Part of a small language model's weights: MLP 512 quick GELU, RMSNorm before each block.
Each number is 128 + 24 x the weight over its row's rms, rounded and kept within 0 to 255. Layers, rows and columns count from 0. Numbers have three digits each. The size before them is the row's rms in percent of the matrix's.

# q: layer 8 attention query, 128x128, rms 0.203, rows 0-127, columns 64-127
# k: layer 8 attention key, 32x128, rms 0.176, rows 0-31, columns 64-127
# v: layer 8 attention value, 32x128, rms 0.226, rows 0-7, columns 64-127
# o: layer 8 attention output (transposed), 128x128, rms 0.239, rows 0-7,32-39,64-71,96-103, columns 64-127
q0 069:138129120128117096104135117088127135093124143080152135150104130114119124132137131092091160129081110117163117145148121143102146164134129114107077145119153129114124133112106107137100151153180132
q32 074:139088108060176165105106096200081126123177182129143125152128115086104114125141114117159150101144147132166152141114123118093111133160145154131115135123112119092149139077130116110101128152113122
q64 132:137115151105118138100132150093110130123116162122186169098128068086150130139130136096159132126112158142140108159171175140113130091123119080168089127179090143123103135126123103160096138128105132
q96 123:107086163118106148098138131145101103132123162122164149102128085108156128148139135090156131170094147132136133177141163133094158098124166084155084109144084156137116131135117084122077119151122129
k0 070:137150164157122154152132114129113126131171139108101090131161107114132099134124138158151129105090158107099099122142083172137155117120156116167101169022168156137143117102133140146104150144153085
q1 074:128118102122081108148122105113176138122126145165146131131131136145141136162107120127098100137141133159070169134145153144113123151116104125154111121133175100131133105108124110129137145121141144
q33 057:111152110160138070163143098122171133147116145175113155133152143141112151147125122135095137150137161165136112099103105125126120163096098140166128132133131136135175085113124125122210069131140114
q65 115:151144113096081130165114158132141159144142122116120119097120118148176148142098134160196088090102108161149123109103111107145119162094101099085165139113111105137147136102160149130123108130154119
q97 107:132082100098079111137101136116125164118167092113136114119103104191172144152117137137165094100134117132132110136081098115137125204109102113104165113097141093179138119136153125133159148132141112
k1 086:168119092166132127159129102091114112101147101114121134138093122089121108189160115153072147134122112149115148165103110145121071167144141156129112136109134110092106113108134159139137118122122127
q2 084:121115142107093098107152072137157145118147114177133152154124160118165126156134140129146176090087154148171120125125154124114085130142081148100108091141122133114169127095140158132135150166191113
q34 087:130129101073130197111102125155109167138146138107131115123056129125137141098124136144143110114129176144132150134110152071120132180176142138135097122131173127101101161101132109111078183148099122
q66 127:088108136086102126116137088113122175090152159163127137166112142120123157141108110091100097113089176179111092118124172111134112118153119101149101075128132135130175147114135103116117135136087128
q98 090:104126121109107122079076103156094146142151085144115125118083136122173108146112136126148136132129135159126128143120158091141103108133087119124154122115140147151137173113155166102111128130100108
k2 083:141125128147131106118113150103078101171130120072149106102120071147068110163151128127131140148143149148144157113148125126124119121177091137147102160113166116126114103113109118168100140157136126
q3 089:150139123096173117120114086139128117129132137129120132078135150121102116136102110161138144140109102074156129123116149115163151090158127140138116101101102122099162105101134129101104147151128135
q35 079:125153118077131162105116113134116158157150148106118136104081119113130139114143137121112130130099121179134158141116131075084119172147111162141084112139140099073103098100142171113120159135094130
q67 098:133073147115108117086122142133120168120124114159111183153125172090158161157103105128080180158133144171137168109106129110154149171104084109092121137167124118116138119078147107131093117107121116
q99 093:131115126067103139093133146125134178150130116125142116125144127097128149118093152130113108140163130148139110138088156133130131179126112116118117108149111095134172149110158095069067130104080114
k3 090:116142142121121203117091088085138119119158114110149076150139110147107102080117118139170112115146158103133067105108124104147128109139161117100074117114105142119118173123116128150128144135129102
q4 088:132123100085199168120128194112127096125133137106129086109096132144118108097098116134139108121113094060146131144122095116120156118112175104117154133152116126154097120139123114126120134139138106
q36 075:088115162138098093176146140162154115132112161134113134141176106110137094156159099106120147174105132078116132138126117147155120133081139134162115148110130149117180092170133114128161165107137150
q68 087:110169140150112115087144161156144097155115124118102147144158110110136111107113106153137110112128120105135130162121093152149142115112117141131119144099109161096154122159152150145159122142159125
q100 100:149170157146129122126160153121148138136117131131145110095172106129124109098140129151138069130113133097155097114176093194155089157143123112129100109130120103134158117142130135136133167104178157
k4 088:097093111117117128147127132094140148157130131091139087108075121164109102119136106157136174150160124091135142142076118096127160147176076158141155141144113118117131117109146137121086110151112145
q5 106:082125160132102143115077124121160085140162114137160162125122117157132128132144106118126145107125115165093127109100133150145095140120090136131148091147121125149192117132140129138164063146092131
q37 116:105126092072139161084083169127125162090157142157099134114108134149126133147108124189155151137164145143108159130148125093101100112120138152088151119087092079145140105090115132152097156125126122
q69 102:082114150132121123115174119097142158107116206119129134134127142114122106061100149132146116134099123126145124145164126143090195124148108142166136102163098137128123111120164109102138141137124158
q101 099:093097113133090172140160157125127140163122135138162124081114151121118120112129119105123179151138124149152157131133071151116151102113113102135131113141150107138176140140115133121159121147121140
k5 112:129118108137097098119126131092160121124173111094141098163137109106116130121151116083111124173156131062126139115085133135100094145122104101135093111082172099121144096124145158124116106109129157
q6 090:113091148172162092139117131104066125143101145120151149118119105119140069160133088063143129111146140118128108153143124136098109146134126128124106106112122107141138104109118138111142115126165087
q38 121:123115105093128113105130076126101084152137111102126136132138113121099165126142163093113117132096107129128106131093122124126097157088158125087117114103181124134149115130139153119152125159151132
q70 100:133128086121160099123136146126094156154117125110148125131076100114161124147135137094142105110160122172117097116100155163065122153188098104110130137121134195158122163144137137146123139134117153
q102 101:117142145115152111126130134105115151146154158083141117083167144140133093144141142154074168089110146114114095121080137114123135131130104129159155132105141157127107161108155129126076101150068126
k6 107:093162099117134127133163124148146119110152127131111139175086158138080128095147147104121144139139123121116109136140124146132125122106128125085138170135177151162075091138123105136118135105106136
q7 094:097116133092110129122121122132129144118112151151116105064123178136146169129137146127137162088107152140157127116123084169099131157114128135103107119169123166157142146118116097083101118128094146
q39 126:134136123109150167143158126095124175105086141166050141106170139163109126081140042078122146129087124153153128127147131150099116093108132118108130114139101136114150156104115117114152148154107167
q71 099:145102143143128169116120106150093108093097126140154129109126149116145127187124079138128155139150157115124106088145137120180121116117115161101150160124132141084151108140133120132134130120137095
q103 086:120124094121119136102107090102152118116095168129116174105168098136122113078114090115128126132156172109155133179143141148141128131131134167092119094119147106094126122158163123133123140141094130
k7 108:133108136112142144105099105133169107143082114145138103141180163123131097082135105152161129124070142082156153168137188137157148097120134156087139129113147103104137109094105131097097129139099166
q8 076:116143099163105120143129137103104126142077141137175132140100150135153084121090132109139123126112179097140107134087173151175103126104135134105145126114104147097126157112121104138124133146112183
q40 130:125112151121128093159082120123182106154130071081141120129146130115130095152145089122151122162153128111124115124106121106124084103105114071177170164147132118112109152132116144135159115154099117
q72 094:123135101121141100100086144171129185085119111098108142139143058062137101122128130159143084147153155144156136086105106139137125153148106163135157120111166121108119134116116153107116152127119109
q104 100:121113126127169113138119135082146128171104125118144113114151105128142087102126118100134115134116136107117110112103141138093126091071120081158109123126097105146122126135127113141102124137084115
k8 107:089089161150172119109110141110135167126185123111108106108117140122109087137133128155146128129124122128156126108162129125143126129144171150135152137104119118104160109124086105132120161135124121
q9 094:097139095121168093099124127121114155127130120128161107124137119101147113149132131131112142137123164118147156120124137086113162136132120137079139149082140115074105142135122091080135130164108133
q41 124:150102139147159130149083130120115132105133142155089151132098109116121108161143124123142142122131098174112155059115128066144133112107145122119134086114101139125152113118092156087120127128086127
q73 093:103112141162141104140120121136102083145145108119182085163113157147118091151151130115093157118139133116114114140089120129140176122161136155123097104123153116125118143135124156167132052137123144
q105 105:129157139151141160132107136143143123148140175108109136123126140112139108143083145122155138125129185163108092091090118100158141077116143079133144122104133108105097134106148154110146102145111100
k9 116:100160157085144130096118134108112149136122165123135126104113126100124152101081099112151109098127102131131127123121114163111128107125090120160142076129126119144148136134162105118142080134107122
q10 099:159138130121140104114121091114112132107098088107127139108111127118146138126143146148116146127109199120132168141099147097088161103142168139102106174133117135092088119126102168122112161105117118
q42 109:115108123097143099126112111120150179149153121107176110163151104142163112135125140140119139149153182124111140152170112119125140098082106080141121124086110080124116124135084112115074125148129116
q74 105:100085106099156085130109133116150165102101125131122135133119108120133164144121133133153155104140144169156104097105171100092142129136131142135098098103155168101110108140115125121127127118073165
q106 103:175159075075117129086142113114139093134114127120172156125084149124139151115150111137084120155154124129139132166152147115138087145121134132131153114116147088103135158105119108145104100160091168
k10 101:125140118100126159115139144158143151127134138096110148124174142127175134121160155166082109143127141144170103132154113133131107140124106190114172133113152137119137141121196159085105130117122147
q11 079:185142119171101156108105142132103128103111138168109142134117127145081182171138130128139120113096094148132135106127142177152140125117133129103106117133098156159143155146106114111131076156123124
q43 124:157093161106132117113123151180140141133146103095091117115125122120120127162094123122100150108129154153073148115146158125133105079121122130140121115155146154158133138134095130108125098134124165
q75 079:157143154103155124136137137138109120115144089115092115123103080117064138160106105139105124098066138158175139149122135124184120114159122133132124141109113118144151151102107110122129145148119126
q107 110:115144154161157100086136135112113151110132135106157119173099142113129138104128138140178127111095134141120152138153136140116140081141115165148126130152116133074145199123131109157136123138093084
k11 103:157088133129146164136144149114146108146139161136098091152107136121119124143171129098133113132141144153098122141139132128116097102139101137106130125149088094139151132109144141116105124136143133
q12 091:150141095148094124136127126125090085099123145151131134124164129184142111133135133154131150076156107122152120140173132129117081138114203128152146133123150110132134153106134124149148178139105123
q44 105:135110117144176154117113098063130150163132162161123173168128123137135122147100124125107122124147154148140119092119112149134112091105109127161168121105063154145095133139163101120155153143082148
q76 100:115173117101169110127112120124138167166141112101132113119111137134145075092090098143128096129114137132134139116138068190112092096137089120103140176104125101123110147127134115148156144099143158
q108 106:171103150116108124116104114100131147136162159112126126152149165121166105129144141138153144100150131143123130096144125079085138142101146139087120142131141154111152155136135179158147114097103086
k12 103:150131131142152106110120115112086138130094157140148132119114094106135149143152175128117118132103130084126133112122089082067148129138152156111140133105165124124122095129067137122137098165076150
q13 099:126119113109105122156110147121108093167119144123112148115121157102127157154116105103128103088125104159152082138080115104129160107177159128127197131140156131109102151150100124160123136106118128
q45 108:102132133132093148139148096121145145128137134112154143121120125140134084130139122135094145126093134134142117131156132105168161193147145137124126131095134124145160116146163112129125125126139145
q77 097:127134095153143152131125181099120137168109080119134129137102127116104128138116081133128120122183154151109145110130123124121133113149116142116137155126144118099168131116126108139147118154125124
q109 095:110110105126135075162143115123133138044103193113111145126143142116139136133130091132153126110099163140147105134115121145145170117112102156094126149105130127112134108130131109168140154175158078
k13 100:141152125122131154104127135138130129084130108145101128107118132154175128146133140122115131064115125120098096120128162124138118124112105122143103117110150132128134088151145112136087143087085163
q14 085:131117156126114109132118135133145159127111151168092207129098133156156121154148185120113166136142123138169147154136097169104126162128142114160163108202112122135100135122129120161144130110160149
q46 116:087104123137106117094115120156115109123150135159148122107129144138127132119074082131155128132148106092116121128153124097137151045156119118111117157131100110138129100181137123110139092117067098
q78 097:076127113158140132085123153168113137127174138161142093141071129184092169145106126131126097131126100100135154155130126151139122117082083112127175117148103088166118123108158112128118090104112138
q110 098:115114151143140130160142138116126120121164127148126122168146136152162157147150149124110106123109128109091148068109131136142085141140126127152165158163101118182171106135132095107140121096167114
k14 105:123099125134103145153116151095133114136123146097125127125165113148116117115113115152171132128119101106107135135124105182134105127138100116104121196148117119113097114128156091120141119170103151
q15 105:133130131112091093135163107131115177148144118120098118094119140126107120113137100125140094088144112107120140121122118129134151150124139128122147124146134142148110132133136122164139136171154104
q47 111:131103135178147163128151164076107097128149155122135143127127106124117133078145104105189125125105097113099136155108139130130104149152144134156138157146152135089193140139158137135149146117078099
q79 096:132137124123133119119111112144132136130139177123122143131124140129119144156117125120135120119106090107095115110124102094098100157120112165094143138127158121166159140118131100146146071113123133
q111 105:147138164148133147139147154100163155093125132177156148093113184143130086101102103143129090136099095100112098138132133118098067133105111104125136137130145103087147135164114116136133142143146122
k15 116:103097123162124081153063168108138116141102118141127105124128181121068093122141147096117108146100142140143109095106117136134115133151098154151134149115084157102114136099101155131132100116109087
q16 071:153149161127190106075124123099098097099128167118134133119156122119146137098118144138168163119130107124170096111142126144119142110103147140126143180167115125135113111149142162142136115105154114
q48 068:137156111115187156107131144157092106138132121104151105104077090121148168102140151127169154143106091131140147155121142111114166135141167124128119123136130101118094199137094121133102092153108136
q80 153:100144119116172074111146140107118129072083157158127177150100170106110141148138112120118135174162127127150133100216165139109151115102156101125132094189150128112121113150094101125121108117105118
q112 128:121156136136202093150143123128125134126051126147113150132111157094117132141124108098115137175137093150118122127176173120093125105096140131117113106171119138128107116156082115116122090149106116
k16 068:108131137112103119123091152120116123155093119148108090108160120163119149098167131114183131127125162141142117117113134078106169120154112080128147157169122146159113117138100119119123135161111138
q17 071:097129140100115107107113062110112137114148133134142100152133144137168117109136147113129134128114155105171111145116142120124136149145099115119072161099124155118129204132148149140150172138133120
q49 072:137132097105160186105104113149103124138154132092155123125092133150164124102113139105152123086136145113152135143109133061090121169161139153113062124152113138083123145085126096100095159139112101
q81 118:080098120099103123075147126115103124073128132153147197119124128102140158118134140100135129164134171144171138129147163124156165111163102103119124107155123160107160126119102118088085121145099092
q113 104:084091138111110147128125102161099178102108124145141161131115102115150155129106158101139132150136136164122140146099181108142152096139134108103092130161110147145133137127115125072088119153077112
k17 074:135133144136112113130126136077081113138115147115106082133137094148105130154150149127147132097102129125097110098146117115094172058119137120161142175082137169153124129111106130139126140160116087
q18 085:103130130161109093105093098122106162126099108105147131141136152081128113115124100124109196123166125071141127139155151138132132119144167127139111137111127117116120115096118117172125106137163119
q50 081:177144131166155135121141117108147137109143153116148095133181118100090144117119154122161141119123142123141131139156118130105180058146108129135131119092125125124122191119134129118123104140125119
q82 110:112130092165149079092155126118115133138102104122128118111133158106146090160105127153144165147118146102125145133142135160087184126150118114107135102182121157148074093124160148165103120132137108
q114 078:128092140139132131147153115139093141112126144154160096149146102076099121106135134106151156133101126141088158150124124142092195135140153107142125094135086162110121164153166146116098068157121138
k18 092:125112083138110103123120120102078133121118122171142109144091117092103120194116119134168132113143103197121143148086116168159134095148121126152139137104149111134145122125080122124129145130131123
q19 080:071110142131070142088092159144149120202116139139118117111114107133144161136131116114120162093104170107077114088118135107131165178101092142090120090117124136169118147105142145137115138143122120
q51 070:108143080105136135116150130109125139148152127091104156155129139104141117098143134124159121103102129144158115124135176086125136099159129108129158125152181104104112134090097079100079103150124092
q83 107:107113138116134150111097154150136110095133100117153161097131144135132101119148131105174100122122122145176157131102163150132107118104152112114145105105141163092136079147108097098135145156101099
q115 088:111131144128118115113115120150129165140147108102156112153153130102131107103114117146124104131089141124098126158099121130168163174127119097078108128096117136129102109130152140135119141114130137
k19 087:161134115143094147148136138101149113124132165123145108136123170151147130160103157127125159170135122102149170156154159101122154126088166107145147165140114142123123138073079128135118090174143128
q20 097:128108143143094135086153118134134149150161131149106095156131138088172128148159163120110119121132122129121112117126131123089086155124102110136139079172123113154123133115139110163136114148181125
q52 080:120151097078117151094130103122128149170154130074115135112111113094095129130156135126141111121110140150131156134136164120093167174160123122147098101144137124088118121097125130084086126093090149
q84 100:152071101102121109137137122124096152122178130160154140126117131099158148144155152129131111130103121141151143132108182125161135176087119099115145117161136107157125143140114115140096098143107120
q116 109:110102098070112136100091112166138141145138115100125106124115126126095136128100115150114129179093149127101114125099150098161156204116083101103124133114128135134103107113150158102104125098096108
k20 103:109109101181141110143151112105119166171119123127106137125103136091113135109127086152174172191071136139136100176099118123109134141158090156165072122065147114103110092106131156126122138135113095
q21 078:094095111132105133138102109130165142110126123139128140109150097117134173101096110136138097119134138135142122131100128135098134152155102144082095176147135118144139127118164149120143134086062133
q53 109:163121090085150182124134119151111140136116121150135080136129159112144111088122142132112136149134102126120129141118092097154130118117128176122170119162165121146118126110170117131153093155086142
q85 094:110180118110115108149145126147125106148143119159134120089068165155103148119141130115112137128124159175117129098138153119127091124109158094138148124157123124153106099085090146088113140150161072
q117 107:105125152119128156129115132128125165161129133162112095112115132098126116104113177148163129138105106151103168137122103119136130115134132122082089111133088112138129137146100118134135081184158139
k21 098:130090121121093145154126089143131118173139139101125074128141143132139135094137089132131143111113128105147140179090100173114164175125155183153121112186126112131155129120137107104096115138130138
q22 080:112137132134091126105119137135141124093120104139141088199130137156110169154112131150170104110092152114115139107132100124136105124107147126136139136125102138138115165156153178158113141146132098
q54 105:106138152076135121121091154149144117126092140161138149123129126146155165099126152109115156114122148125112110051133116154100168132091130100114098089117105100121089110124162149145125100096129118
q86 107:100118168100159178126141123157097114117127161170124135142191132111119154142131070164145146103151072130099138128123130144166118100111141151118107122116127103108143134121128122088129133174151128
q118 103:183117150129124162130096142140095132113091142139081113134151150128148122134143141166165133078143151143118130129164130125129171087115198107106130144103126128089131148154152096136083156139118138
k22 108:136126133128170132164106140137191138127166181102132146112135091170149157126133153153108120120126137128087140092157142121176165134130146113129141118144093178106098113151115138080127091110102126
q23 100:098106063114101124152145064152135134121087142121126137122161103099107106110131114141128157148120154155141135142168116098138135101132134161070090161143085126099132111105096104133129174140131135
q55 135:122152102126141161106142139140108132122123130147099106174140113125147129125133089143124149112111168113127124207131141116169125099144129173111132187121159125084128154111167140166159140138128161
q87 096:095156101131114126101079117138114116137156160114134139190163076102111124107101115122167131110164168156153098134148095110146116115113125121138103106076136142104141092115133167123162156094133122
q119 102:125101092112162140105143120135116099098094150120126120158138128121133166132145125169083123110103149139156158175095142134162177148120158091122138115085121150133129149129092105140116127134141095
k23 105:110093166148107111120131136150113155131138070092108131105147170118137113129122097107110152063083173122122123121123112123159130134125123112107109153105118153145111145139127134138113132145126144
q24 083:145163113130165109094130148143130158117148135129145147097115145100099190126143152077187125137131137146080145092111116126147111090124091128121197160161164144119108142137140145115121111146147114
q56 119:137150147129138142099121163172117090124157147149112133133136135092094111093136167145122071135134115128122111127131087096146180104137137149125097160136095149143102112098157082070123129104098134
q88 097:099121121120190126141095113125092127136124149127142136136102129137114138141146091117172117133150157113131125115119117146130143110168138118152152155158118159112090156143120142087151139125157093
q120 090:189101157137105136105097115141125134137156100087107140106082119161098108112111110123132081116124130148096132151142188125058099122116109125136128107116118113124120126116131193118169151164137117
k24 101:143156143128163090128151174073099123146120122113132151132112126170106113135108172138128146122107116113168114165125143096110124115154163113125126149113139111116101128142129076168139140120115104
q25 093:107107165120100143095162095093125105080110089144139106145102121122147129128101116172095096112124103113125134144093149102175102130101144116116105099142150066155163126133092110128098142117107141
q57 110:164134102107099101150127110145106144118106136147103125158101142119161131106116105145142114126133132136123116129122173126087172098113121098137130135081168123128153139170147137116151119137137142
q89 096:128117138117105137171155148156131134153111134130123157082111167123090115115197130152119179152132165138156088193140136128152126097159145166137105127113174113111089091147135146113116136134122143
q121 100:137136126148146119133087127123129157122140098101151137158145138141160138106119124105138175081149125176142165091148106112135142124166140119120114134100136123143083118114092155116121156162145147
k25 098:130178141144128162143110114112035141100145149124101115142146144137123094165166115141111109141119102119129147123150118120108078146174123129148153122120106133123107073116109110089138124133088128
q26 091:104133155105116112124158084147145130128156138149101099134148121135180118119127116128098111109058139129125151135129121143115137126129100159111079170101158140138122120133129113083147160162091121
q58 121:091122118163111163151101096151059127135122115145122150162088115064124147132082152096128114102134171104139149144106134121124133127166084123149090113133128123121159107136162130123134091104119110
q90 094:122132138162112063147128104141092126113107138136118136118125119104139145116112136129105117098091159098116128117083061067115147102151129085120144167154105121083135104122119137112105130143121103
q122 114:121120119151114105099131085142142131115105103106166141117126151126144127108136157116107071134093149126161128130086114176130185129154127119143146116139141126098127161141115160121137114118132107
k26 113:088109144146089127120093158117115116176134197130127131066131134137119150125070116057123145136118160111175120088150124126098168151145108108119096124122137105125117116132150090150111133140104154
q27 081:097151137159118143112165107109139119134098129158110129100152109143119126145138137159131173140167140162144137121129110157131124127159142149107134111154156131094168137126139071125146117109082096
q59 112:179147140132117132159145169124156160093119088114132145140077115140114136113124153159133115158145066137119139075111159105114136127145103146128126107128135087176143120135140100102142107069108095
q91 099:112115123128156136116078146131138100130125156131121143111105131081120073142145155149141125116158141089150175138110143090147109173078076156075141146130135105114139164104132129120150118126140107
q123 095:132168129084126167084097111139145097095139119156087124143146103110177133118132113127093106100163098126088141124060129164119106144116099143112118115117140141145101121121110111126120092143129161
k27 101:118119145119112143143146135150121147130124138151118114085177140146159129107145088112150077120118082140106123129115134140080075116125101110134131152112106132143161097137126103134175151111150130
q28 094:130114111090091128082116120116176150114120119143142151096182124113114143131133099122108131149125160043133149155167161120133129145102130090083108108112107100117168136102121168121099125086153183
q60 134:082154076105159096086101159116141139141119135129133151124105094100138126142145152176168091122104146151116118156146138139112128115137157094119152113103182105129164116143105127099124169086152140
q92 101:118104140099121126115139134150117166088130152140063160124134151103127153148122162162140126129146146175130152111085120121115134157087080138091123102085129104107140098103144138149168137086143094
q124 094:101144147114109143130165127129110133094111126130148129086155169159141104119106120136131108128093134102135115151104185120112091145141098160107151121109104080121172129114154136129159129097138130
k28 108:132148125119142110093137153116161148138113176138096129157131091122121116117119179143134181144140173137096132133142124110093130101148158087179109139118138164148125121158138107151138167119144147
q29 088:083144124126138120158102106111131114148129126096138143112104159141117115137119140140116113117170136153138123084149132093164082088151212088154149171080155137133151094148089131112165096140117134
q61 115:169138160121116131164158110119149142165134090142133103127167154059141172126137115127097154153147121158072103120134112120088131091121097129128097099111111124127133123044158107122132110130158125
q93 088:184143128091118164127132135138137139144141141103104104147094112165140144125102142170121073128150051140139130158083126136138165126141150133130155147104140121152170132103109145139149143120131122
q125 111:119099169106115091147147136113120112135160157120157143099113112156147122116146136155162093125120123123118115140142126144163103129146105178123087159129137115140183092102133135132165097141121100
k29 109:136135102167152155116117162107109161156094100173086123147153135129109140109147118137120135117145105127152149130156131137132138125147115098107091116113116133149143133120139164083104081154161145
q30 084:082137148134091104122124115090133146104131157101138143138150112149121158132114109098151146159158146115115128151125149101097074155108143129144155150113158155113092171142117122104114149151104121
q62 117:154108130126106157146159143117174129128156158156071144164109112136119127142157125119095108116117146162113105147156124113110092141124146114168098122160113140151124119103088124154086115091111141
q94 101:129103121137129135151138138085085138136162137143114140147104165118115188145126172130136149070152126111109113101181130121138173141120124124134154133122174170125090123151122115092143106109151099
q126 091:153112180104114147127153087129157115110133098125128142141123114118157137146165109119126124140188147163151131158174147130129118100094121093112143089112089159136152122120101130147125199133134092
k30 110:139138131127171092170135133129161149156112119149113120121134117116105152119104130153104124132086117141111136105144158132127143134205119154151172084145124143118158135100153138132156098116147124
q31 089:119141095143149131135124141100141126142089133142151157155177147083126124114104126077133159093104132047138142148082101106144151177114132125114112101126135075156102102124118143131149138123153122
q63 124:161156158132089163122099126111163120129092179111098133161145099121144094115121093101120132154157142122142138096071134124130138156116104125090100128123087167161089158115138136110115153115135143
q95 100:155137159104153131125157098141119144130166132109134115168117127120089125143096115137129079146120110133130097120139150127145098147124102092149126138128144119102137146115088145111130134115175178
q127 094:089099108113086140139074131138118138133095144130145126128169140124180087181085096141109141163168116084150118123102124107133111153085092066127166126120113123150147133084123122161140116134112146
k31 107:130105156127102156109106113131129117118121091119172093101164110153127163130179128144142135105113119201122151122169104130153138145095147113125140127148148155113101154120108140144134090176108142
v0 100:114142141123134118136116117104110142108149115145142135116118146084149152157160149116092123155169166153105116111169126131151120110137136154087156150157110126151089128120114141136128132140117125
o0 083:167161166137161107138169113148133112114129115093142086109107148109076149092114120119116150148169096159093132101152152121133103135135148153086083077115144148151175112127153141119092111153098169
o32 096:182099157136128160083112164110170136143131119180079122129134120087158133129105191136128123100122147121125120116119124097114108132116139107180122141156160112141143099123124136134115120123143132
o64 107:107182113134096113104122119101117165133101104112138092113162123171126140147101101124130136131101183138146090118123088131104159128064094105144143175106120142096068122091095157162145122153148137
o96 097:104094080131135109170092131147088150148121171118111185155146110147095137127127137153114160128125116124148106136130118115130140101126163068155181124136083131104113145146118132110122164111126128
v1 099:075113082145128107125122119158159114138127128130132116151087177108144120115063134106121108113098145198142109159134159150137153105131131129166177115142143108139154147102179104100142080126148131
o1 078:153152133109136123147122123155135159123148166108109142120120161151147172146123110111137129108163138193120088112144099129116156136136103095119119155122140128164134146117173113149125087136117106
o33 096:121101146154157125138101146144133125100105169127134148130175150105097098130124127102159101141078154110162171127131106136121109161136119123129141097126126114103111185114118132148133108138151103
o65 100:131128118097105139100137114115095139126127139157134115113144087173124082148121143104110127124111063116168113126157144095085117141129131150128092182113163099110146117137100133131164147114103163
o97 110:120131109121131085132160168138151146113109174114102133149097104085142098123088155161114138154144126138120142114139124105136130129153139120138102127121135159093133122145146132107137169123104154
v2 100:112120127151109132155153157128152106114118111094120150141103131191127130135092124101099155148117129148180099162128180083156126135105147174101139129148093113120165120124138123116147155132122128
o2 102:094112132128081169151137111163103105148159099103145122104155091129130080121125110141100139129121049140148110157133139140143111121094134077130116137133123145178116110164104059127100124107103095
o34 104:126134104160177121129104137156134127103103114179097152071087143098127138129062139106161125147163137096086150152121093137110161099110157139113148148147116130110162144118187133102104141148143102
o66 095:100154073100119098096139107171157125111125128127176159135090087106098086149126104126123131154082167123154094117111072132119085176115111118140169116096115154120110125105117139127137122118090136
o98 110:205125143157124099148077130067122101125160121117123115169142120131168113125158125134123102121159113135105114101138156115115116126162111147144111157148146100095125106143138109146133126134151139
v3 092:082109111087129113122137105125136161144127105216121114184103129122120149151142134129112146141145167121162130146114119104133066141186165103142144168096105130101119151138074082099139111108093089
o3 094:114179090116166089114146122129174143134114112121143138115099118133165165124121154124133098144087122135133171131086147145125139142122119132122097140156208095120128116129130157087152116108117121
o35 101:143093145147104107142140132105103110122162126132141113130084102140107139097137111127099125124143130110111132098127122123134139144139148145089121108111130127130170124093103093156145134135169120
o67 095:130150069087167118157097112139126122130138124094155125110156178109091145152118179126135184111159140116146127156145119156150148105116094134137134125159142119122163152093161147105097127095142137
o99 096:107139132148163136133146108143111191177125151177114125155129130151178133129138118140110098145087090117096103111135125118122137127146125119170127156132101136119081140147146133100088120127113130
v4 098:146142088125124102165117144106136157111151132171140115100136123165146143141114121123143130117154124109105137142080142108130117107157115135192122162152165130148164076168121156115134130104126119
o4 094:133095125108142110168155126139154100150124099125106138132130186113089088109119107126130129148153089150136080147121150130142141131171140117161095118129139113133133162117131120116132112097136142
o36 111:083157085154089131116142138094123117093147168117141123173114103140118136157159087130128093138140140131125165148123162155103143099132131124121141133106153100073167132107161100146134130156119145
o68 094:116147141143137133094143146127121168107154137138132118084114071149137145144115116143133161131080146143090146123144096183159122105116143160118155114146127163133130101102144149139125195130158106
o100 087:170118127129139149144141118111150113134126149151160133095120116113105107106176147140107150159115118098140082125165117058113149135129074145158148187155117132155116148154097158134122106131153081
v5 102:131145111132105081112099122078164127109165109156178143151138101164109118102170145101150117122122168099159154133139135142153124134113122089148189117117120111177134142126175091088101140119105102
o5 095:152165138119132135191133110117176157139158139140152130124157137148156132156070174123123091156106117084111093101125082120116141129124141157139167130168133152137094126162148138133091105132158105
o37 109:120151085142133145134117153121089152101130077098127117108129147129136135128183096155155127131146095131109100156097140130083148162158137094089086097130136145114153119107082150144119165106158119
o69 091:140086127103120127133148123128098107133115177140132096176138152168152109111140145116088116170123149124142130101172152128111140114118129146186131162141136117135139118118133090176142124123098150
o101 099:088129066122126100108123157090123151134099123115116117140096109124073104118158114106124121133081136149106154151151101100132125146125118138125132128118169112122138093190120135117164135094078135
v6 098:157111110124071126148140145123094120123140156156162135135102128143156106126098142058137138099147147161141107136115138101150101082133153123110138172113135121108130157110152076147168116119105170
o6 089:121109160178120152177126110162136112160117094110142167083145145108081161120120120149120139126139153169154138112148148135147156099169142123110098142144148151122123120072115107084148150175134109
o38 107:135136109104151129094109095127091170123122152165163122143112119098098106152133137108138178151064104137130138136125128117109117153085120110146145089120096143179107118157095107146127163147141127
o70 108:108131136168088105096113174084172092121122173136131137108159146119113156089146138117156109148140150144161075109139159150126175127138129093080117157117142145119182135095115144114171142138133116
o102 105:115173147129146102118154120103094121084173125122121087155128115166143089128130119098117087085163156100117131114117085123114109105170109148164160113148139124109121168152113133132122118078128150
v7 101:140133097142080161146135111149147131138129126118131134168133152142126110144099107115122127148106148104121116146119107136118126167110162154138138135135074129117080152177131106146133177143116140
o7 094:127139126141074111129135094132139119107147096140085167113154123116138155176127149097138080073072183107116117114123165133131119149142108171102131145137128142145148138124156132138129152120148104
o39 102:101116109103142154145117134130109137140167138137103097139107112130137149125107124141149128125157100117084126096088125126136141153162153099134098085144140153100117135131147144106125101116073127
o71 094:107156135138095087125101140143183125143106154151176140144136148100134093163111115145089147151121171155154152156202143118123155112099136150148105153120123120108105132129096123124136086138152173
o103 103:180139136153135135132134102104121119136136131083115128129134078067121094128101149117103105120154100087147089128114102161125125135103106165119172141141088137095122100136120121144122163142125141